Weights of a small GPT-style language model, trained from scratch on English Wikipedia.
Training: a variant of SOAP for these matrices, 590M tokens, 2408 steps.
Each number is 500 + 25 x the weight over its row's rms, rounded and kept within 0 to 999. Layers, rows and columns count from 0. Numbers have three digits each. The size before them is the row's rms in percent of the matrix's.

# layer 8 MLP up, 1280x320, rms 0.0709, rows 526-603, columns 240-279
101:521472518516456505479519520455479538460541488531466497555514505527474500492500496423503494492484489472503485447532517520
092:499496506555486490478530488504508508433475469474507503523515495466498485505441489482499517484505468474506497471459510477
101:511498466466501527496513495488511502519480492478453485540494555510464530517471544447488503526476480528509522519491546531
099:463513548520476510536500488517461480505454472505480483488527495504464464493501524467483531485507491506527489517516508543
097:478481472458495503512487549510557487467519475477448485529488478509451554445480503510444487506484499513523453525447520521
101:528488461516524494496468507488501512473529547505519536526511506523462479536503467534514454513535503467501491464510476451
105:482504533513504505501512508523450522513549487502469494518487469516536464565508462460522509502499485483464467478506553490
105:530498500533512492514465475503513463518514502490502495495521499530502493493500478469520477522516551559521497530523537499
099:475460541473498492498513498501476484511478498477492510537534510519484588478520501520476516503472488483474485502537467472
097:498506489512503541458464498536487507526461502535528505529518488469485498497519483473514487487499499499527491528489460537
093:496490493518551475509476507520502511535520528476494503493514483525493496504492543516491550481518483481455527520505506487
103:468474489494523472524517524488497473531427514498492506495488518480476552477502497500524493515509511525503544491537507534
098:512472502480521488492512484503501503487524543538534542483464465483522467495515465505498491522487465506505458467514501480
100:471470504506492427559499506503495526539507534489515478480498527515515503462481495488485494500523494482486516498522503455
095:479510479484490502563511493471525538499453528493500529488458505449499508489528475495496526456522505473478507494511459482
104:482512498504485535489532446568459484532497494458514504477487525509503498533542489583506513480518450448497536506476473517
103:525521510523497478448491496491515486506514469518484497525521520493501493460532511508557479503573493513489504477526490486
095:482527494511480500478507542526501480536505454517515474499505496499521541469518475525495535512486546520554457503516478443
098:523536509520514496494531497492505465520521484464510478514497505488544470454526434506513517489483497547562506484500481494
085:497521493545512527538476528474496477515494497462561517507488531502495485489504511482453527511530473498509541498522474572
105:487486498508500494520497521551482493515487523484501458524516493478506495516539507481478539502453542505430495499476522487
090:527451499489524496454518523473494523493529476516488521516456523505507509501539508473487501485470510482488516540504508474
106:521511471459511521505488512489517496498472525523472494523510500474453455507474518496457492498486496554518494486520517556
095:501523463521494507469464525506514485496463468491497477543497469488495528507519452465499502496481496534494511479523529479
093:460470480522539489528453477492486517466526495510511505555473486477499498491498500500527500529512454494506473435490537501
109:496481460530521519487485472490450492515516510553498504491502465471535487518497513484524492520510511483509498483529440530
109:491462528551504508549494492488509455472503554516464478515514488515479513460468489536471488519491495536501496519498510473
093:515514504481525522464516485491508502476499508520472510501485534511484466476513531495500513474505515535469533523497446506
096:461511499490556552499527495536478498490500497496494482490492492531486499451485475528505502448504510549518477501481487439
099:511458517455502517509521490477479500498545464467472490518461508448503510517507563494503473498470484493496539481464497523
105:509498522503490488478459515498525478538542521512521503468553492496510517535531521501514521522526467478522496492537466526
102:519472493518495516457489509471504465517506491456550451519505528515525501461492480535507504475501489504474535489482537494
105:505519509540480522495516545506500496535553507451497498512517503504496535535495531527507530513510456501507502503506486516
105:500507478478499502496488538477486484480526499478483517476559449467480526512490456489500541463520482511464517517506488484
103:464555520477493480502502486503514448459458487487491492501506498519499467494510495504515518514488461517497492476505482508
107:470497520501485475517523495487438506487541536510517500520507467503529455495473483500522520501517501522466480504518521473
092:506462531482520489469520488508521482486494536475497470473563502482439491462485471530495490536510454435516463536503508502
110:494539492518467520500525516516456527480522491508485495506524463523503471516509491485487470484484510492493518518513455488
103:458504476473489532459477530494500485496540470512510482494475468526572462523513502521525510461512466510475517449528488516
101:513499507502513510484489511518499478493490490502482506471490512502466482474490523511507507514524479535497539482517521546
103:502480492558506468488498489533462486490542475514509524543467471508464513467484506494456522515488479491507457515482498477
094:504498505483510512538510488533541465461480523453506522477544540513506476472542521459514535505516506501469532530504512487
099:483480507507475455436543507532504497467503549500497491532509506478481516495508478517505473463484469510507477521511514491
101:487525487505477493537495511539469510499515463501496514471493482478481525490489471494488489481465543464491467534500517448
093:548493512484462574435538490501501498496493481491526503562491531473503537522479506437500513517520456490497473492470504486
092:475491486494509486473466507518481418485466506486569474481524485538506528531502521534503514487505513516573503507489452507
089:499480496484526480508492458535495514521510480554513519470494520537469524483497521518471502463470523505497492545501484479
094:534503483510553492502475517494515522517494531494505497448452488542477507542496554487461501531510484505489461471482544511
106:497549514475490448581503496512495506468467500493521533487486502501484497474501506474446479512490467523481537520459516473
093:519464516471493496474486576500470497513460510524510481487493552509544538518467459455509486494468525493487508510515483548
107:487421478483492526466503504481506461518515534468505535488478472513487511519492517518452523526459505482496482549491464507
097:506482521484534504486510469555463504529478488508466505504483453485526501471483522535497486509518505529480477516499486466
098:533503481499480482502505502460487468512453534502520513496506477470467471508540527503422499482517499503465475530515459546
097:474477457476504515497489499538493525474480479453445495521493539495492474480482510503491449498510494475494478508493534551
097:521520516514538443490506431515527509487527503526501506502510528500506461475520480470457475529514472477452453442511512466
105:454500463533527495471484531457529489485529465505517494511479486538476514500493492547485453527489477524494481530487501512
091:509559496453516535534529471481496486521505529496502565457504482502492514527488501499503487513502512515492467457528459508
102:508459489488483536491520543486461469546448464477457506498504475531491516537489483492502542535472501495518503506472497480
097:531515481502529507524480508515456535448515488490447486486467458480527506522503496436468472503504474494467489505535489529
098:501506480458493539489514518542535511536523461489528508525499487568514479516492508522498492492480464496516538500519532500
105:513503498484496495481552554506508488472448498509502498506506491552514519478455523468489510496459453495487494485541510467
099:508542480480466486500495517445534493484481511454495535503511499511515542497503473497520484475510497514517508464509528479
097:497476518513527487510492540480497516488457552510485489485561491512542511508481489471477518503545462494509503489490494495
103:497484469466522491527505522479473527489526463547475513498504492524532499497483528531522496499522497466456532493497486505
094:503535485510492489488487494501540471493496499538502501516519486548498508502540488506495466499497507485481496478521491562
099:504514500495479487472487541492512552494542533482513482488537517546494484474509531485507513504539486505565545474519484524
099:513455551552535467499501446519463518509488480535501478462505485540497500476484484482515502479515476507487488481517505518
101:485514531482531476534504536467522532483488485491514458567550444461491486523521546546442498528522547544468546491493513507
100:491502515482516507469498472547476525527522497522486464456548529505512498460503512526459473498461507480487483505488494488
099:493578492483531531530501505490525496521489492529484498509496492543512485518474473490525492503487466503504513536492475490
097:444516467517516506494461500527513541502521487486527517527491498500494511443514514498478482495487537523502456505535479514
105:504498517505445483487489518499471464512486510535547504508560473446500505492482476509507499520498501494505517482489489518
095:476525508497476521491485495501476456497536520455486461502522510524481513496471522518457531515523478496507493453495484526
093:463545535513506498521523496482540540468495493463509543466523500534478477499506484513450509518512508483494488509466465507
095:519472506516477498532507484461479476512482554530579544527526461506470506506475513508505457481488516497517502536483484538
095:524520530520508523544515490470499519480512465520545540491501497492505466453465512506528496527468510518493501486540479472
097:505519515500501551545523542508509479512534507537489508525502502495531473484500501475488505505521469494522505491516503484
102:519520472521494516526500510520468472488476482541501510541527484496480465512484468491459530510479493522493473470518502513
# layer 8 MLP down (transposed), 1280x320, rms 0.0753, rows 526-603, columns 240-279
101:457490533517475564513523505416500508484526502543500497522487551510542493538542489494503502499462492547542504496528525520
096:484480508458520525481538495499522494456469494507519516509524563513503482495541511510499501536439469524513520530523501526
105:513488466484491503518509504456524497508471470484466505516509514506474502459476524506470506492531481556543518579497474486
104:477474502475506512504508502482532488506521467485452482491493471512486469474520520491530470528503524506500496519498460513
101:513491466462529560517497532487462488522479499507495527499466489478493501523452481495519501533528457460513517530518500534
104:477517477522503524502500509527521490480494515514485524501511499484503518477516481480488532501545466535514518501498483491
109:497478541495478532524545512497469480500486528504520527486484472503507519567501492496503504436475556486488465500484472460
101:490522516534487522509460507515530455491478526578490497506542513511512502535472504477489550469565553509447446493491510509
099:506530480478524474496505512503469496492493467537514560507507450484513502484468483452474507468492493506512499488515492461
104:507536551519521517496501514527549515512507519474475452529504489456528461523512541498521480490506486526520491484499513479
108:477493532471531509487525497516509512486501503545499514483523475509515478487498439524483488509507500527512522506519515535
101:505505516496534493512477498452526513483524549494469418503515497468540511509498476504490518525514492455535518486467477519
092:463470518489505461456492475467521517545511489535471482498479487498531482540504499554504477470503493520509516520484502464
100:519426472526497494478489514476502538542528509498513506525508483526507493469451461481434495461492473534508531518468524530
092:493503539484495454478516496505460482471486518535494520494497493503509479470508497499496514495514527475468525484554469499
110:456497473504527472513502506549505507489466507530500502587540485510489488485515507526521482501504477497509494524482512509
104:495523491529463493506517525483482506535492444542475524512515520473505506515506514474511488531549496532499506456484470423
104:534498482501453488522515511489540504490480483522520494458495490435520477513507479513517511503484503541512503478540468504
095:495523484492506495506463466524495529471523494508494478496508471489506510447475496494500554502496540474479538501491510501
090:523504526487534509482486493499503491491485443503505471551502500481513516454484523467499491503518504509516544500499477438
098:500519530509510473473518500472513537481504491514507482464526445537498522465494502552496510541509495481472512512557490507
097:505514509530549518456492485476520508543480508535474492499524470520434512509486517506495518512498514523500508517515500483
105:489553525503498534473476508455475474489519541527496514495512503505432494487502522468519490507515505530493470513525483489
093:505485473513501498493501500456499542477492492457560519453502475499456488500500507489502477497493536526522517447521489504
102:526519503506513495550507472510511470500532503499485505527447509517500470514509460521501475478496529466473497523478503500
109:500457495499464470504517501514518493441501511536502476508475523529455510493503515511486531456517490483484514505493519490
094:524482518472556440496501510494485501479526464498447489475503465518539519489475477509489509488507503527483508550475510489
090:532481539502498497514488489518437518506455501492497543496514467485522526487558451491535467518477503497532504513496554484
097:522526453494512504481490483500531478512460488509511485517507550522486501448490552474501479521476485493487510504448487479
099:521549520465505535504504497539532494532564480474462509511464500455506516521495487514533517500538533476456513482449510546
111:522488493486499488490491513452509496478488517503507483533473494508503514582534487500452581499506480522510526485477465504
114:506484511483527543536472517495475467500483516510458488487485508469496536523495515525519515515509485459504511467486491502
102:529516510541546477470504535508461455459466500527480483485474504509500528511502517503488509484517455531484462513476508486
098:483520495501527518519501500478483520492468482578493495448496470495487521508520507477523527472495481519498525507511502510
110:498520507512488479535501484519484515489506480513480521486476512513531482469509480553521501487514461504517506483476450549
104:532462518486515495486495493532517485508487557547492537500546482473511487479540507494512475485480495496440549515529513491
095:463462496524509534506480474502493538502509545460503531506510447493509472475505497502526515486483523509553497446521502528
105:497489498485487515490519509545500519520536516522488491464474508479476490500486476478501429491523503502478521514497503500
101:488523527551508504519510465517506492500487460546504486510486482498460461515522479487493510519496535521507490472493470516
100:491474510475509539554464496509504531529527451470504505484506485483444522522501490571484528498489478474475519524522535483
105:505497469481452513484547496484493524508509513486527531527513473483466522551500481524427500501441448447469515509520488489
097:496471510507506479528502478476469474517468482509477521486537478497536502489490507521477523530477438493536512485496535523
100:514525504475496490473499509491500479538480499479492495469491493481488497525456451497510492484508479511527490484515461485
100:547495473519490495483554530513486488509504481483492516458480534512527538500449507528527539505552492489464486476526506492
088:478498474519507515518441509477484463477510524505512500492453488505417479477534492472489455476533486524520515512492488501
090:508569475498512536474521491546517456517500472532521502490481500548495502495520455442482444487516514500507472542519515503
085:516533488489462542497532489518522490455490511499526476494453442479509471496484474483517488479503494508485509473498530516
095:457520532476535487514504497480482500514540486485513505523450544488485478500498468515489473506475508517496482489471505524
107:497507534518466470501469521517493465488471535514562481474452493481490490476517491506483471499451497495476487475487456494
093:501510470540453491534523478521537473494508477496500455537470510511507453482528506521491547521533501543513476504483490473
112:527468503457471523468504485480502499523500496526508493509488501462511502520481487467512478527474469499487496485501480458
106:546538486503537530538479509508502521497476497472515463458484554482503471490521494504531505532526515491506512531456523461
099:517493502474506525504525497468502534486512493511491520498519483548532488522500525507496468500510489468505502464496507492
091:529502524535509464463512474454541500479526487520494480493537435483492549506520462474506518456499501544526500478493522483
098:503496514445530531517476493480468530480520507496475521540516503495496487489448499519518461517487488486494522539539521488
086:490473554515534499530477501518472542495504474554510488553526524462490528527509472509518505474478524511496514474457469482
098:475495540506507491535487528492518460521451506505514502551487529516507485473504500481515505505467527500542446483501494479
099:497578485503492495467472501542475523503515532536468469532493542498521503552486513515495461513501532560433531508492482468
101:550532512497532481435484477517501493478510495538511475496485488530526474510518523440454498473534522472502493468481487483
106:530487509514516500532517501522541508465521522482519498476444471505509523471522512499488492475507513501546526483505537449
105:536445495479540511495494461501458528476507472461470470483503526477515510491511445471487494467516532493488475469520509539
096:537532532501525500486507485483471508513554526503541501506520550445485477490481484469523501493536534494508474489499548528
105:467515508481472491489479525532490494499514492465461480520475556483501506465495524512542529492506533492523519464497485480
101:496513513496495469506542484527516528480464511503471476471483477472468524473499519471499515484438503520523505468503523548
097:483488494488539484487479492485469500497528454485467514488560526506436502473507462484506484517472482510510505514511469457
097:513474516508486500520456524495533466509477486464478463489509525506489496475511543469500500520521502519522493547523490494
100:546499474541495513559495496484515478453476521499515515488533487514479459468504502493482482486528485489476479453506522491
100:458511486565520480477507521488504488470504515521472495509506500497509529476458492542452492493459494501452471481459484500
107:539499546540481488549524491480482501559487522515430528501493492450473504483501482510527525476489490504510516512510472456
092:498470485489521468506541493504535526508518481492483479510473471491491495482478506484504487521505515517504491482507560474
089:491498486555524520476469509532495486497495488500525500496481477512486469524499523488510477473426491497490534501541479469
106:482494531514496455498507503468442458528491514532537544453501489488466463498508539496484494504538521520497526523476520462
099:539523489538488520485527522492498474454486524496494533485520435475480526520490469497497536463474499498510467496539524532
105:504508512504513510492532500547514448508513507513393471499448481466492476526454503515546524518442493496495521477495519510
096:465527492530503491504539505486491466473451463511502492479495524460529496503493502530533453504487479525551493519516471474
095:528514512498522548505511479526512521511512516554470496490502516527558558511466501538462565479507504490490493514493491506
099:490533508503463534509513511481494449462508525516502518527475472499500492495513514475524528471498466484484504476483508518
105:513489482481506473540504534511511494523518494485491475535510495489497474519444470505537507516510487463480497433494502538